Each number is 128 + 32 x the weight over its row's rms, rounded and kept within 0 to 255. Layers, rows and columns count from 0. Numbers have three digits each. The size before them is the row's rms in percent of the matrix's.

# layer 9 MLP down (transposed), 512x128, rms 0.279, rows 119-173, columns 0-127
102:085120178119134123152100141113142102098110125064204122148159154065122117137146091148138113125182092133074136134126169111092161127143104164100093082179065149124090110124146168099139162121144170083112109098037127126130081024127142133145084100121147119168041126155076138178117160130094139123104182093128119164123100144200098165129120103136145081107159127118155126116119180149163106118117
095:118157086170086037115160118113116139098132122212081188123134151123124145161144111146155116139063160142089134186134103058130181098176119135151106130069173120131091105125166092132156148135161116151090178058145147135176178159162073096134198133100126095188119120159121154167121113101110144116140124100143123153117130088175171146184135116166135082147104089159160120154115084161137130160147
118:109150144148172096139125128179108107135135072115141013147125125126114157083108114119179098120111139143094155073088114094116128118174056103184097123151125096159064154108069123123077089112104164075111153146131156130149142138152149136112135077157131120178222077147140123137080138145142135145157150152141086153114127159158118111131080150118095123116188143134169138153057151155137121217121
073:153181112099103122134134136098124086116124061094163088102108079157187143112149129137162143125111116093131105186154153099112232152179105166071139173133144073104130036168130123166099161091146102057152122121127147104150177167060155115076192096103133137131087101105095122109105109156119102164111131149156098139135111155105124105073135162127184140137183144141078135165135098129134105152148
107:175121131158179125121051141020091109127153134143141112149119112140121111108148100151163156096159095138134132151187090164099088135091143120070131125124158130141149109151137076146188133149096092063125095053152130135047190159163140142087161121103074090080153148128139129109113129129089163166129079194138149103085095114111132120130052147093123137136086085163144124118136117157129126150187
091:076141133115123092169139077093080091168128057125199120138149110055093119136135121126165134136097146130137110118146175135072076142121147149188141135183150152137107115123108091053097090116163142154113148061146118110173097142133112068097076167149113150129130077202121098124176122111156154113116137240139158159170142127105133093107067107131083146163115125087137145156111106146117124096135
092:168112098073136178144135117041126093089204083089123095122119125197163178129132128144065078163078103119080058161101089082102167167136078167155128152127105082090119130078152099142132140135151112137089127107103145182144126149163156107137106110092160158127085133109132157115186143184151081150150132125114139113171117153144063134061147147161079119130134177110160128110163118157139146144127
115:103108109127131093068057108176118174187135147120157138195160125109133151108168186146156143058163097058148182128111139169103090131138146148131094079076096118106144150136104068180160100104115135119174130131099161143080165153152120169100121117158226129141132095137136123110123126181119117162082119144099125133139132126065150062108120134198180115130146119145141131098091160169155152090152
069:179118170112118084121171163051132123099151135066143124094153143130167111142177147100166175083150154114150150114172158128155129101133058161067145089096140113112103094163106098162135139106139106099174180144136109070156171104104137148129155115168155225052122096129116077149090114101127145187133120062194148116120129114127143129133159083105122119157162137116126136166167096091193128164148
086:106075128138139153111146112198141184134135143126111205138184107115126113128106142100146133135092144168132108134163104147194129134132164106176114116137087169134121147069136136134102138134095135114133123119106130125174120000131134143105080127147148115113147127180180158161138145124082116121135148108173135147129128120142140139130124124114154146129127137108168096119130158164097129130114
103:136134136199185177106128122053068127183175133169109102085145103179152154154134130142118187213127102136105097019137168102158111152095139148122163147199096128105138114158120101118134134123163160084198083117082087138165135129086104160102129123124133121141116128153076106154141181180127131169133103129122180119097113168138203092161129136166152136130138122115096139111103112103140113130158
106:108170110079112125129132128060126155060151107180141066112136141117141144112141113166123143107167126099122139117151139144166068104140128129150131162164134153151078069109109146114126146155079142067163127189137134160091085121121167109120147183075121185175084056152115130163034134058124082110149146123195128158106125144082136089141094104141177158147092151125155169091090078132093133153133
117:091121109081126129116193115126112080103147126117155060167143139109104061131185143127150167141101136201111106181122148140137126083106138166203144139152064081134113149072148139156170122104073184123121125146090134154060091083104156132127043106127098182134147165134151148130146094195137152114127110168073046135077120096124133119120089118077121146135145093115074142120110119153141106119115
091:104155175134137136128131111157131108060161111088077087088090135142114152108149153144096092115166162170139134101158154157188131160125109133085066164081106126096097077104098131122051109106124103148161118136087098107134124083167128141102120135127126154148139166157113166095141030145023118159128136118137122099140120176179118169174121165122123147151195231115139114168113134140165126110122
101:113045205101163130143122128120168148160129138172098093177196116088081142122139109134105114080130089116152170130110091140176117125123092115101159137053158145169107124142161179118109049082116155120167181154092157095174128142160059104128137106139180168138136134164099128167145143163170141101093098111140106133116118177225122128140143167172116068101108135170092122118147142108164145126135
096:092119129134138117090084114163128059090117201110099176147108124156122174110152139125029179108133119121176127171167120101148124155092164136126086217106116150138149129110130129138103182102141094194142150095078192131167113102106136123150139112126163104166093090095213102198099131156095128131151104142122085090108108101132073160111124106077067124155158104173140124132131161128175135137127
077:138169133115121149144081080133083085137188078136090082141148143144111177129141099172152161180111070126187099125194121134139119172198137159108127174134173132158111188106149080179131132066115082157139133157115129138096179119097171105055103105163149121125163112122159113157128082086149151121153101174120093116101089140144144105103081107100059079160079092156133096140093131125130117074159
104:116130117106106078077127146215118108114136054123126207166120117119117115201126125165107135138110137036167097138141105137137154158110206150154099153165151157169131131106138167150139111180120022162185108133080120152178091168151127110108083134130127102115121127176114106095124173107093111083148143133134148145129103098125096092145143105110094112136141154112174094180135123192124172111087
107:106145130151140089125138154113180151161124151161184124070139119079125139107130164166091148131186144100122089168081092098116107131144192162160151128159099094149095108141128134150143142164098168154120094136201174084122104108142071165146106226084114114133053063149104133141144137159100084118159100117080118141236121108130140146126153155145122138127080051152094124114106120151088113127115
124:106119114067126113129148102142141134114153159141076127109093120135108152132089115186151112108137107120089149209095087107094107132146127101107116112206164184148172104092124097182144136143127145172141136129128156157152140025153145136143143100152093180075079125102184142117154162124111129134144143099164128126148105068139101142189111120108041102165133065150052124110173133165174185107150
117:132173079138174133153114115158117135146109176154107094120078116119131057135092088161109077095165148074139158079134130090149162133059158148166153106152115120091148115069176127147086116105091107105114141129057135153118168103145094126169075128114139152125097159089157123066136109086137169113180143121098068125154102153142056131069133116132070179100099114100107184095112157104202128158121
097:087171178182133087109141135094067089144135093139134154153094152095106091125096093142190127186129093093145164160147130162143094128176155131069133088175116184181099142095142136085165156139079109103187129077147170091115139187090184140123101132112160132140161129146157132138067168098114136156132130102042150095114157135097152100118119149125170128117126133128136110073139126205098094177080
114:138141151107178187131139129005108055148108087133146126129108138132153093143142182113171147124141154125140116120108102117087138086104138146088138118077068149154104122110178129140146182192152084147061107111091146077131139158112093102131170141111112080174157155116129170094102133165103158143151155149073066124125093125119105189088089114132151137122089129190142139186124106119123070180133
085:128174199117115125158152176078150124174143151090107137126106115177147094130138137136130179074129136085162122118123129172123157165158138102035188111117172124134139132140104131125116106093150090152137147146135087114103139255122125138157234112136096119119095139098083133129093095180164191123117100109164084139136125182154093150113150118155129177108132169140157165112131126138162065128149
086:068159152162105148161101112086117127129149149108145139130130136131201128166135121142100133121133099180141113099133150170140160171135105143079134149180156099137032151181129112208156105077181130100112103124134105142103136148155101114122158165145135144181123123116160139092150115037158125189147114144078069122117156151173117131053167141133158139055104215098135129114164084171137135115135
111:125138141131189078157109186037157140100055143099120098145141140207154103117115136121094112108098118095069148132062154139080153104162123170122139156137123142150121111117197061115144153099156083127163097155048136171165150136160106156124089176100090131118108103161092169132118101122106130141177132107122186116197134137101129177109102188067154154087151122148107126120137121147117140156087
109:179134161159155170105126117184173106105118001139101149110180119190169137152151167107076124170103119167136166088157162138193140115114123157144079135162140089093114177155123115112193150140181121158146146079143125084132123078110142146106160180113128109136104080103128072142141149124170150107147145151107144097133120119057156162154179097097137131153142132128133123123108168052108103145177
106:115140136141123100131193116090099107096158123164136086144143142093116130136057223090140150157102175116107118169092153132131068098156156112120134135144099147116084077114140058104148236079079118166121119123080138133164069219100098202130085131154143123128128096141060133164134133076183121129108108114104137104159082135106140130141098165127114129125134128142143113095109141167178151146144
075:126133107086172126185127130106051143188087140066150129107148173078137089155177135094165123131078104129112109126116093124150092094121168157151087188169124103103124136077148116130148072133152120107113121102159107122166110178171134128127112125126141091114156157164182086138174192202144143192177134161133071122133180141142177138112100156185140109157177115127164091135151173121093125066157
096:092100137102092133162132122058118162137120207092093102145165084098174110097195149121151160137162045141107126155117169153147104108186101189095138092133098126147105071172096077122120169064140120071128099109104156097156166170145110140157077138119128138130064137177103147167153178124130161097138116103140148109109117116086157147173140118097138118108105091145108163101174077166109199145137
093:140077146134140105083142105091112110117132150142098084093130142128112183119098128156154107121146144075126100104146179133193082086168158114154105138163112140127134145133099101186172105147135131119143107138124161124166103000110117109161152150090142088150139157150124145142166150102088140128094131167126071125155116120171095083215097094143157132143122126113139136128145157102141119138136
085:163140150079141148165158121104153123084122052156058057096130149170170122106180083216136076089103117121139128147175170123099108089125173125074151124161134099084120174188119093125167128129158123186138086123093113128138135168123115140088155155126178145095118124169087190138129109097112108179121141147166183099083131144096126141103068114126093097173178129145129110090151097147148129095090
089:126154107125173091187204128112150175130163024089097134175059108132085084182142126101102155118143131087123045138141103089127154068097131121125083140108128144090117129118189107167148116124137133086130096105123170184106087126091171112083128162125093126142118109166138148121107126126096112117231117091082150142177184088132147140134115134092138139079095131100135104155154128161136158149133
117:123122131135136094166163122145110170050201110099105153156122121142168092174083131165121150154160077093097101157197133121146101053142086108092117152196070098138105089115189129124149083155169141129178132126101120153096134077150151127157162155152203122152131138147123077111114164139103120160109160145133152187112161118162127073120118106153110108089086108083190135081139136138180084153088
087:101002101135100124084119115132152088134149156119114142108156108095121155099086150100137094115113114124101127178132130123144105109125126120126094116145125149120122119147132134134151117150142144102113117097109102137111126000105155133149174130110132141112126142132187138133103134125082103134099116150122109094111057156146145100144136139145118153146084109150146108160123126121086124106086
095:166155170113158036136152116174103129127126162133145166130114161150067077172129103116150136150170122098110081126140156077148069131107145130163155129191122177107115163128168117113134098175186135119101160110117156131107055116150152129102062061110142091109091101152133076110119094138166182127114085166134113123080125113165076153104131146126088091134080098159159213128163111107111090165168
082:081141112120075137144155107212134156154188075109167114200115149108153090152104135173078144123177159160150131096143086126116155140052094129232130176085109106134151121128142158138139096159148147123128104101103154121167163127169100108107091131146129098122147110222093126129153185112075120088113147182147100156152113126150162119048131152121139106090162125127115103162118145083077148136131
101:144126142171129135123212149233120164130133144154062074147132142137065106153099082045103171138109075123162133160129144124171157091098152126104161158072120118090083100151107151187196093087128115140108093166080104124159111127128118086123102152164154118122182098112119130101149135150166110130168127096170152122117198169154111070090115168175121079111151125139107139108148114100161122127117
088:121136080072146166120131141150136212107142137155120078149143121101123138162129127109142107097124138165154080126187175137177128151110143094105168164116167138171158115154175089170106113096183153140146168164121157149152142103106116119131087080112190225149115138128119183131089125107151143083139164119181184135101075120252133106127119076153146112109185165123087162133125123119151134135110
097:104177114088109123140110206110121136153178135116117143114060156111124205100115201140162162107099146082193143165122150150106099045129124195148145129162108124133181090166132118126152118149145094151159167100104157121110132156164140173096172184170175137130146103138160118153125097157208139155177104133156099183171130099141109110140151139153095123136116129079148118109177134054111084171133
106:125080128114171132203168138160106147122172190108178070162084091071154133142173153113181176164118143101139156126167127144148140197123063114124130103146116124150113092123183142147094091125122110098102132166112147131118116185159167145097069160142069107130123133075132120140171186086187091083112143173145134121086074139129130138139072136129091139049072104138134158131137137150081116100106
123:110109141176114164135136148144095169137149061092150133140108129114167103109155184079158132175071161097134172064169157151140090141106147140111156137105167133106132083100151139170153135108126084086110176087138127130091147152143118081149141117108127125149187180123088100131222117127105155127154112234174105110163147084140187136110065136111184144124197113102115106108104086162122159110092
092:138140124162118077106168139075119141116160049141123124129140166172123109182094170157140135132145096145141139158160163097138136118165114128142084156119041136066110109125098115129132088167146159122216097115107122138171176110165139146109097110179107153115129144167174126198205148145055155138138099145193156166129150087106140086101141111151132077104138087114122149116142104165137125121028
099:128170144135132105157103121098086120163137107136125120145131086125154124120139126130088147102114041120151125080096133131164127202089140132090102071179077142178131147120191121104155161142081105137139066133157064132141131128092157081079120234103140178159117117129131144182191208103115110166134130177086185093155144118108120103113108108112105122147135119118193155151110057145110098134136
107:129142157169143129169102137100076131118106088083123143128143095073077091097099138068146161167149165160042119120112065164087135175126113155074138111100126055111154161138138135113119087157146152108182102156181158141147118131172097193133136122145129171152213081138150135136128086167116166141176131123115128059045151141122167104137087186133200116136129137148146134111133111134150108110128
156:140165098136068137099098138188039103113105142101094102142166062178200127140120125052144133156095101151159183095150128168122139150082131130158107108134152096108171149129121139130148105164157163173119097154139091147159103174175165139149179088134161128163106149118154080125203114132150136151149117151090099170131134130106137146131071138119124065089075188116140153164183164099128107091080
103:184130182090114192124192211127138133141094146167147131164152140086092125088182138173105104140164100076122083152154148128079113109129073059103150163140093146125098128182129045121155116116121180160181131105136131133126087093125121123116135091089106138161166165152073148111149125192112162074167157126132160145133101119121098122153127208072083117116113090115152170141107167140153135112122
104:096185118131066130169116051062156111070127087073150162115089136072093101189131140149137122168133116123127147095122136158133137107086053137111159137130170095110133120144142116091079089133177154140079132157144138149127102166162177111100150142168138134140117095093156190120107169097104135106089093124115065183085100111145130144104127069124037135104098140129147117143183097141133122117055
110:107080118101204158134153188154094140147125134094140099108107127207159124088122127124087063169102136156120112150111148122151123120130148107118150133103110109149072163142166177089131092157116117082153122143113143139115142118166035181107170205089156115184135115126123176127110129198162112153158119162179107122091103093082117117146084151150164116119107104133145129203171144063105125169191
091:124132117161200117185106104136136109148104143143077180104123142209147100119092093132166138152061096134077093104144132134147149109140130148154201134118139197104155141151158124152149160127143065187099097180078127094147189150154150141114075108156133209169098148111159166125148135193139106099117161106103130095197121162126094125167138154121175200123123091093092121138121147135100108121164
101:129124138187119123160132145166135153140123088171164174124053159137174063147183128142174108154062120125120139141163092131140158122111106091166131079124087170101106087102121121120028153166153137120068157180154128134133164165123114121123156083160175079090120090137065160145128099155051100143093149169106087081146115107120115110101099081150141132080098141067130131150136113132120068136161
117:126122119129115052136109088103095143179127132107150109119127165116158103108100197139137106140120101145091179116161102133123129131137147065114160124082182128107107067082169148121090070160124175126079115152115124114187100120132166125104077114144122161133130147149111161099217175129120097096125136139113137178078064121205076160201118146180086094166131168088122126126090152149115097151065
096:118136158137090189147160128128104143096133123221072160143156104144134139194057129123146128078166120134103177161161153145145180145140151099138154091124092066162205122149078104105074183135113130149117137142136078132102165129140079128131193071118116077127157147100195141110171093073140122073102068124165079127165154099097118140147124150110115131093149124173095148096128132119163166117124
099:140120125094107188125100128171109162137115117091146085123068133167137103166101099130145144154107070141136073074104126108151172161190156186108167113073092149128085139114198095187134090136093118129099105138091100114182131143131137153130115107050117084127143121114119134115161103153135089162162074156136120104066156089067127133140092199151073111142163096141138064065132138078159146158133
106:161133144117177126128082118146091158107140194092161150152120172080088114148099073139105196154135118095138144150174144155170204166079160106082139140148096106115167143120133144144103128103189136159125106103108158191138098085154080163126114104064183140158093109111132105097134115119132100059093131091146153195097095130190128189076120144181072119159090092078133135140094150128125135126116
# layer 9 MLP up, 512x128, rms 0.266, rows 120-173, columns 0-127
094:143141143156130111116154152141134141134134125119101127182158141125131144112101035107147123098165110103152156129016159128132117144137139149158115118127064128089131188173089130130164161158134122114104186145181105108141127110117111153137109086106139090115104056131150115103151092168147109099153163108172159071063128170177092117099061141072083088135122137152214165134145117155044116153108
114:149134116177070101137165127126110124193090188112139148190124137182075153115111163083081118187087119121141110127047125092156129110133125140117132178092137129139144180101134134096147127054155108122126106130138064105103171142077108217113108062171160104122153111156077141126088084087080118184158149150080094115166123120110109152101123064135092107143158134123125116140129148115102128112195
081:092092133154142147138116192138092177093110138176125101127139086121125096135158125154153112131153094188113164128108059204128073145103130103168125109105163127160111184113161146118160037165127116146106135141112104101159082123061062131105128101170110134110119150158156146140151153134097205116157180171111139105152126145143124136081096077096068186105136110196075113117081144155139090166140
106:088152103121120104150157151110096100117142160094179198142107134115115168137107155145132110109154212131103131122129167173132143149123144075145089124167129110168128127080165116100123127119077149147077239127140110196150153130183135149140182121094083095130122153111115050122123144132043109148119172131059160168159120135220103147080125123167122130120159140136079109123108133104103088167129
105:149074095134143119181159144078149118137141109115157169142117147113129091116126146137089152134161097140109123115149139175027144110098108094147148114080131165136121115131115098109136155145129139077105122148144091089103106123109135119130184078141136130081137132130177167085133059111175117198112123155118108188182120083117190138146135150160061169165123089127155108236161152186080098078163
099:054119214074158153133141151116119134119059107150108071103120195142088127107122116084108132116096158108096097141125101112084149179152092129155164189144096169162033149142164123125125130129170126044080120188115114127117142173097117094097111118139100119108092086139085102206105166124146103138108116124125153148150079137140183140140156151142150088149134118115130119140140188074093141123175
107:067125115099147172097118079104146160121099164149142147125142175124164145121130171151130047126127137068166103134116158089146104098094157115131128179174140105188121177134089093157164152150147061114123123104185127125064166172087107103137147130208096148130123071188157177100134141195129111079120083051123152148154102130094154151129095109176133144146110121151120129166100105178088122089155
076:143090165122088171158108152145166071115110108118131125188139109132106060069103116182088133164180157117182148128126134049086110152144103200121064158140129142145094125090102067133158168192159145120130085109138125201143124145095182123106100117071166117127112108085145169123118167133160150099144168142100153142100119149165104114140129101182154087121097141130100112068089128120073115088077
095:136116170105157186111104119186154121091109134118074179125067127157128113118123159088144091148107127146069136157121112157133166153132145123162108153124072105159139076120145152151096126105146124091082086074175100085112121127134087139196116086134160184106160124068096136127092122129079104123101128122101225120098185076161157103169145108106164163108115114103053158221120157129134160137125
100:116103115102119082147155162134141121092169095114125153153166156118065148088126082134172138152154137127139079173115158161140151065174104180102132110151098119103136095154044111087111101128163063154106155143125125175129214132132134161174133077150150131113168134188159129076112093069104149154101131150185146196112159111092126171114137124152103091149115195057158099148145161104102160102118
099:076061172150125104193190100163064127124154120095058148132126099116102132130070128084157133078149127134081144095137151177164163140130187128146140115067108135100138186135097176130107163106127155132133126161131118084150137167156102141079117143161141105107087163154171165080117090115165113099136107145132098108140077124072121082117092094172076108104102144149142146101141138160178049190106
094:187131136119114180142139074088140152154119146073117124081106135076102180151127072123135127126129136078125138088132125111087093099193130138111106094150166148126144108166126134060122155148155121135127148122142093116186166166184083120090120149172174066163164136149123096126123132082128080154127170134093230134184106207141123121151157182192092138119086161148158115164113132132105143188125
096:133091110133082116096089114124099119128131129163115086164155099140141162125098126148148082081120131132168114119134147181133056144095146230178181104166095118121144138110115128114139091172179132162105165096114108133138083151129095129187116073160100164133129178114161121096142141140102122116068051113142178079195121153084163137113131054169177166126106091135138166187125104129103156156074
096:157180137077144130141077109113106099142122171094106168153098182130156108109108087105158190107077144083161094111093134105151137122146189118095133086114092111142153165118140113122175129165100118116144146121122190128058073144166103090109127117132160099120095145112137164155152137088132121189160160145058146164221129102200093175101117109155162162048143105095104096169107109163125094103129
098:076167122145194129167126087102089078090100135105135109118138122106135184134150126116116140115088139143107125131121107065100137097107165031166098173126150112112135121103100150088114161086148163111113135171106166105209126165103101110104168058142074181188138147141167078121122092133074124133132139154097115213112128177132104130180142164122158152081144137152175185124109157111096180147120
083:110162119074147137099166118106166144101098112119109170179158108117128081124094132192132158097137181141190148088092200179085142131182167151119130037157100124116101080121076132114091124139188171068153143121136141165149160126094105108176082128101121125164110082157101182114162173158154108131093124122124163121117123114107169118098148110190100084154161096106121132122105143154126161212092
112:119122042076148086094148144139135165110144069146081185115128122175090137133114162143160123112120106094143140110142134134137153092119136079140120127090099155121102101118132156193119117182157102099091113168121122151158134174090083118136101147115112150148133185152086170048111183106113164074140088091134202144137085136129093155148157080116087170096082153078117125212154126204109109116149
100:118145068144159169103148133110092101136120155080125101149143139121132138039115172134166157130075119142122105135171093162152090122096095129177056107135130156128162081138106104145179109183171033107107098195164091169064106126081108059105122107140144138121156113083170173182148152143124114113111156070141106131138144127095112151155179116112143152147124054139114186141112112114174148105140
113:088116141100102096126163145130085119123138137086094150164109146124082115162126137125118100123163119186116182127144124103134121213080131162144171091090159134145082095113097136140148144102194208215156136109197069118112145158200161096132147115116151142123136070163109169117091118102096152117112127136085170120135079129104165138148156165130082129131102155102138179115123085121043131077072
119:110164072062110113114123107108200089153152161141090079135115118160119055095161113062126043159108117142132131131116110152155147125072127145189126180127179151061173127131158098122088143173090101088113119113136163124115176121120125190165075164111089120110144124094109095059180102120153125124109129113126116158108105175127095134125152105107099113065131095111094185154097146163183100105139
103:135097127117130133072112140156149095100138146132118108131157142179182127115144108109179130032126111166131150095156146081120149104114150121115135120131157161160152074150119111169146176148142116041127105146053136137127115178132110078103115102095109132100226177140181123120129129078124149083142103133144189182111110149120015123149122160127094114162114161134138189105186130078130141100115
112:087152157070135175131094170118112162141125142151119136096101125129125147135150173140181089079159168115109110127081070117105165108194126113155164082114079138141180137135145198140136064130070176119147095108105139095147197120093110138137149119092077144109115151158171128102092097146091125146180106132070196167114127149150191155081107134169103153094068163087131141107082163142117106176166
081:131141133101159103097099096137163137137117153139121138090141142082129138129160149115081126186138145115087131086096179129042136136121134172150073160177082115145167106114127129107128120157070142204148087101190199151188116128120195161090083171124168143113165142117101111149055134157112052112107089119099075110146137158107164078103182086092127117092168117142114138160123109085100134124084
085:178175156136125072147111132145145096136100155137154105107190163043194152183102086093112134173095140102126117158120143138103153131115211134151159147061162161111145116127158157114143124157153174151081068097144087125127129156124142127151117083115052169161126114121133155131139106162097116039137128077130114076148177155126164152183121161108080143124124123161146109199105110166150155083121
108:127101101107102101154079095145148133070065185146120113201114188106154124137124075136149080126129252136115097134126065109125099157119151139084123217116156092128141116083112125114156150095111150116113092156095133081116171142088101166087124156179136129117095116165144132116146144170180118083178162130161150109084096107143120083199148117116107154088131140137180140122094132118152112111083
106:130105126111157109148135149148129053151134100090078117093149123124119117074160138113125130082171107137133078080100140167139098132145115146147133036105140142150106141108097105095106125143178140140104096063134187143119155168126121125082130070148128135166142141136127255127106137124157108137122081162066077152153093127160097164164123121127157112151115131098110098114085199088102088070102
107:124138148106129187140149139132126096147104144015166102090156153196099128140128165081093168133119099146140165140083105161065159122125143090150132125110157084146115181132147102237110217149176155160080145115134115123067136138190116115134099140100135122100141151109133122124086125149140171101087123100082154186129094151125090169107134117132061073102142095130142096147088146106121134137154
085:114108113134109112144140151153127076121138144148135126167082093149170079160125123139104097151138111164135140097067194109053161122164179096166136111121065157071102148132069124145134133088168169110114119085091140089148144123095148125203142157163136103199154123155140115168155130102116154183120121168082143168083075136138023132120163133151147130121153154154094077189128179157104102148152
095:095126100126111129130178154142072130133124168155121120141161172099134111127141116136151133134047124128105111124145149178119126147112148145119165091072144148136156116143153082068113163169100084120078131189140097102079133121131155102105123125163107133193094177130113151124111125111140118110136187129170060114150092081153092231133117105084133131101057046159111192178158204117095130139161
093:107098131108133141203170145189129104147175153146130138139134101113119126126085193151121125129124112173069176084106086059136140141123100085159120123069154143164089068126162129142079134129099129082167122114170151189172082125114130115107180146162122103113106115076160100148119145133107094130101155109153132096159120070124140187176218139124084141087131146180085143134063087153156124172091
091:072167156093158126098118108066100117114185120092136119101113115153118140135086130137148157200148118101088129117087142114111169090206137143110227083166154120098133091156144214121126109072127178143092110124170095139121152121186105125070107156143140094164144125112146146113148139119132133103165176103147139172105162128153164182145134076167126099156116077127096185106047128120091125097152
095:129092142127153078111129091155136038112080084120129144100151154153132151139126078120168157113079097074152129123124113170100162161155165122105069131099083120128155130117166139127143116144146055109128139119134094115110166122114197122120123086146099127173141151097193173130125103102128173071162151139115156156097206131138166098180157123125138130111114112083141157238153081156087063136076
113:057132101073159103136128136082135087119114152117117133152150063070126149130144144105197129141135127153131192176063092197075120172120156167133115158070095179120093083128168122126115141111131113112126185105139112088167143065071128172125134130106170062079123086123117096132128185159129142106092134142094144101082162172131150151123163127110119131134162203107151128098101091159154160073119
097:137087040105108080083131110142139195114090165121107170104104115139153157105134148108201057154114147170115144122150141095141180182093161124180124118110146155141065118074119122116179163103159092129123140173162159069175144066146090149145149153154149095197105165126084134141114165137133141145126130154145188121114102115136128152115133087123161214150086158115155110096109081102093104100160
098:088214122061155092153133131127171131136154135106167184153151154156132101110105110113173083130084166125187148141109143059064142158135110009167145134145091131140118119190195107101077128157084096112120146151129147112150142150187164146130123056132119163136129116115129097071157109104078127082117133140164140147132156138118157167170146117097063135140153147166127119133143122103122141113068
088:128078157187099127159093121098166131146099133120130139106131077125161205064123094166109123155078102139167133120162177141171180166130197071110112107132141070100126069116179115113079089163160072112140145121096115119169154181127168091111100137150120122112171111133059187126129120106089151128094137152094145110145130090075054092149101086078093101135108124142101105168079160156107135137134
100:156134147115161094109104122141091107113149171102151127071068115121057146123134166107145132101128167132159119122143125154094145156199213175101103116164117151121179172099036132125083110164117114214140181092086111092099167163140169063080109121165115160152128152085163141113129113101100162155147127154108099072135068108106138162058139117112165171110123117101102099115148135168112155132139
086:094109143140149078115201150112146079163145107089080116122122155114129156131153089136166072133148132211083141090151100136097144180100125134091114124122044123052158181074125131159176161121138103083130119183119110078169133154156150160143092102146131164135138151108172098119166115136141141125093151140144165180099128104056144078136117196207125120117151110075117077129152101144155130132170
095:137127055168114101168100129135081135112131143160118161122086172120126124095175065094142100143098126166158080157155112142140193108159172184134132121185034083156185144077115113094132135142156096142116139116138108126171223120126125141196133149140128136137155124102091094115117140126219117146133093137097164156109169095167151163154132122176153146088133070083140157119142080102140148164144
101:173132169100087114143138114166160216109109097152102108165113136195095102070120125151146129152169153134135078086046158137168178108112105153160136114133086133169084140082131153138131084081131091144096145156161077182184184129125120166140107110155149124103114109129157165125143157096093097168070146121106149153104087092169118137075130085205150149145101151080160128139162100119193122146149
107:132178100168117101098144135133135152104136136122166153122128095107096131087148108120141114166109162143186132095101087149144119146150128159151121110091141133134134147091127100189145108139124068112118158119110129156076150119159113169141170112197060033093135169152129074118097104107145151193159181140065126108125070130107090139184074123181178133164176118137062164113051143131150103065104
098:119116093119108067175118108142122092106104100172170143155149105125171101133106130117125169040138173121124151115092142122150154127149070138122116134057127094125134132103183125134149129145118145057170151140175087094144136143112103116150090091223067077157145114127157124121162123162154098053160177060117107189103214128126101136157106129142157119109190090151139141112150120170120094167102
099:096156157046149187108096222115074176128119176078167182172148134117166126086097120135079096163137112110108058153148144108080121178149135131162121120168157151133123146087095126124128130161082160094099101167114117130094152158067093118159070102105126075162098101136117088114177118116130095103138120060110156056094144143146152123099169167118120133112123138100117171104131117157083095095117
106:196135069116146088108170171123096167096100119081107170123155169128142122082159139118110145160111182153133131113132096103191094165116148150117168149126112150105084113105131137100124118144137139125085131147119102155077102164190137071081096129163075130140121174183131065113163113130153104142090167071112137115095108166031130087104162192113163120094085146121133097140144089118138125203066
126:112157072138109134144137148100125004152152174170164160196191062160171121111159107106187135112127173174148143160078115143135111123140113104137180102125142165194088162138123105154139127124164148129114135160119076100146075119152080107114171142104058121205113116122166107132114180101145167167103153134162104161086126149181102180102097106121142113118130114167137127131122129121090102108099
100:123100175116080146166123137144114142182185105117137081107146143139093119156145113106162127193110169170152078129126129093133112180111123124135156123098101139035090132197107129145148130155072153168143164152172107106142129143188157159092137078135119073138149168123174103200131135067170166154112103151045129137140108157113124183095072099117126153103077082135169134133100157141118100090076
103:154144129104089175123139099055118132045129120062138134116127152093130119091119144153088101160098155128140103130147107174109192114094101183137100111036187124158096133123133163165104080125187182136098121131101129126095181129116089137133116087127082105087137156125107140159127089150214153086117123148153116081108163141109173136133116142120098139151047172098150133136131185127127153168054
106:079168215122148127171169139146128127096152107179185093146092140100096164122103132112099160103124142193140118114139107087076152070179143048108127092166138100158127115122124117149154136177129100200088127136140123087124161107169149109132156134119065124053178145141105083113133148112078142110122148096140130063153093144085147142156107114130118107086097134107148132081190159147085060178125
092:160146186178159113171118089136163115064134140094083095109165127089068139114171141128076133128138070183127170167141164127118151144133110096128075156129139090117108121098174151120164102113129153147109154103104123121060133161079066145190179036117112095145125162137076087129118137131114138141079108183119099126167158135130122144114191187167121108161143154120116095172129132068092083167162
100:100105133109079151150115129174109083192124156076135082073105092137091069138076126111090137168123136135113135129080137180162125107171112156063143164115133100136127188145135113151184143047105063154077114147111149108154171114155121157112128176202107137184103144141113147141132093084108144103098158130065113121134195145091139129167110096149162130141120108098046145124089080086119132138160
104:106137154160140098061154157143092120175164158176093154127102138147120104070061160086095117075202139120117084108122157205112117087134128123154057123065130128147165112100135127185099138134153173185075075102112105180103091127139098130162144091127118104140126127167147175128115167180154077081091187167113135139122100105170106068136129101144121153104084148176132151101127143173114113117150
105:112099158137118119159131119121122098135107142123153108138119144116114141134151125094166097135126148106162142096113053122153126150154171164132088143090116121104151125129150130085168164146166149154127110147087090070148130162136136082109124115099177130174099150186105157080044105196132122180078140160175116128088095156134184187194186139124135073142219101153091122086063095048111129150103
101:110145126164128152138150174177131121143063144092169095111106187156103140119071159191130135114145180111182107118141082132134131190112153142177160187077110121137110054163143132131217241113128127101103116144142127117107161184155113135171061104077128112123130081109162087119086130097159133096067119115134114106099082151116179121166112122101127078117106115115126114129142105144103105102153
097:137120138039068192170100119127078108154137145116126155112089064151134107121136138203144135161119081159053127153138138167125138143134216082146149084145161150139128148176089171094145151094066106099155109176081077146175140129112162157100112104105121150160137071111181122098168142125153112121139103100077075160141117153067128170147117130105113107068165131128100108149123084151140104112124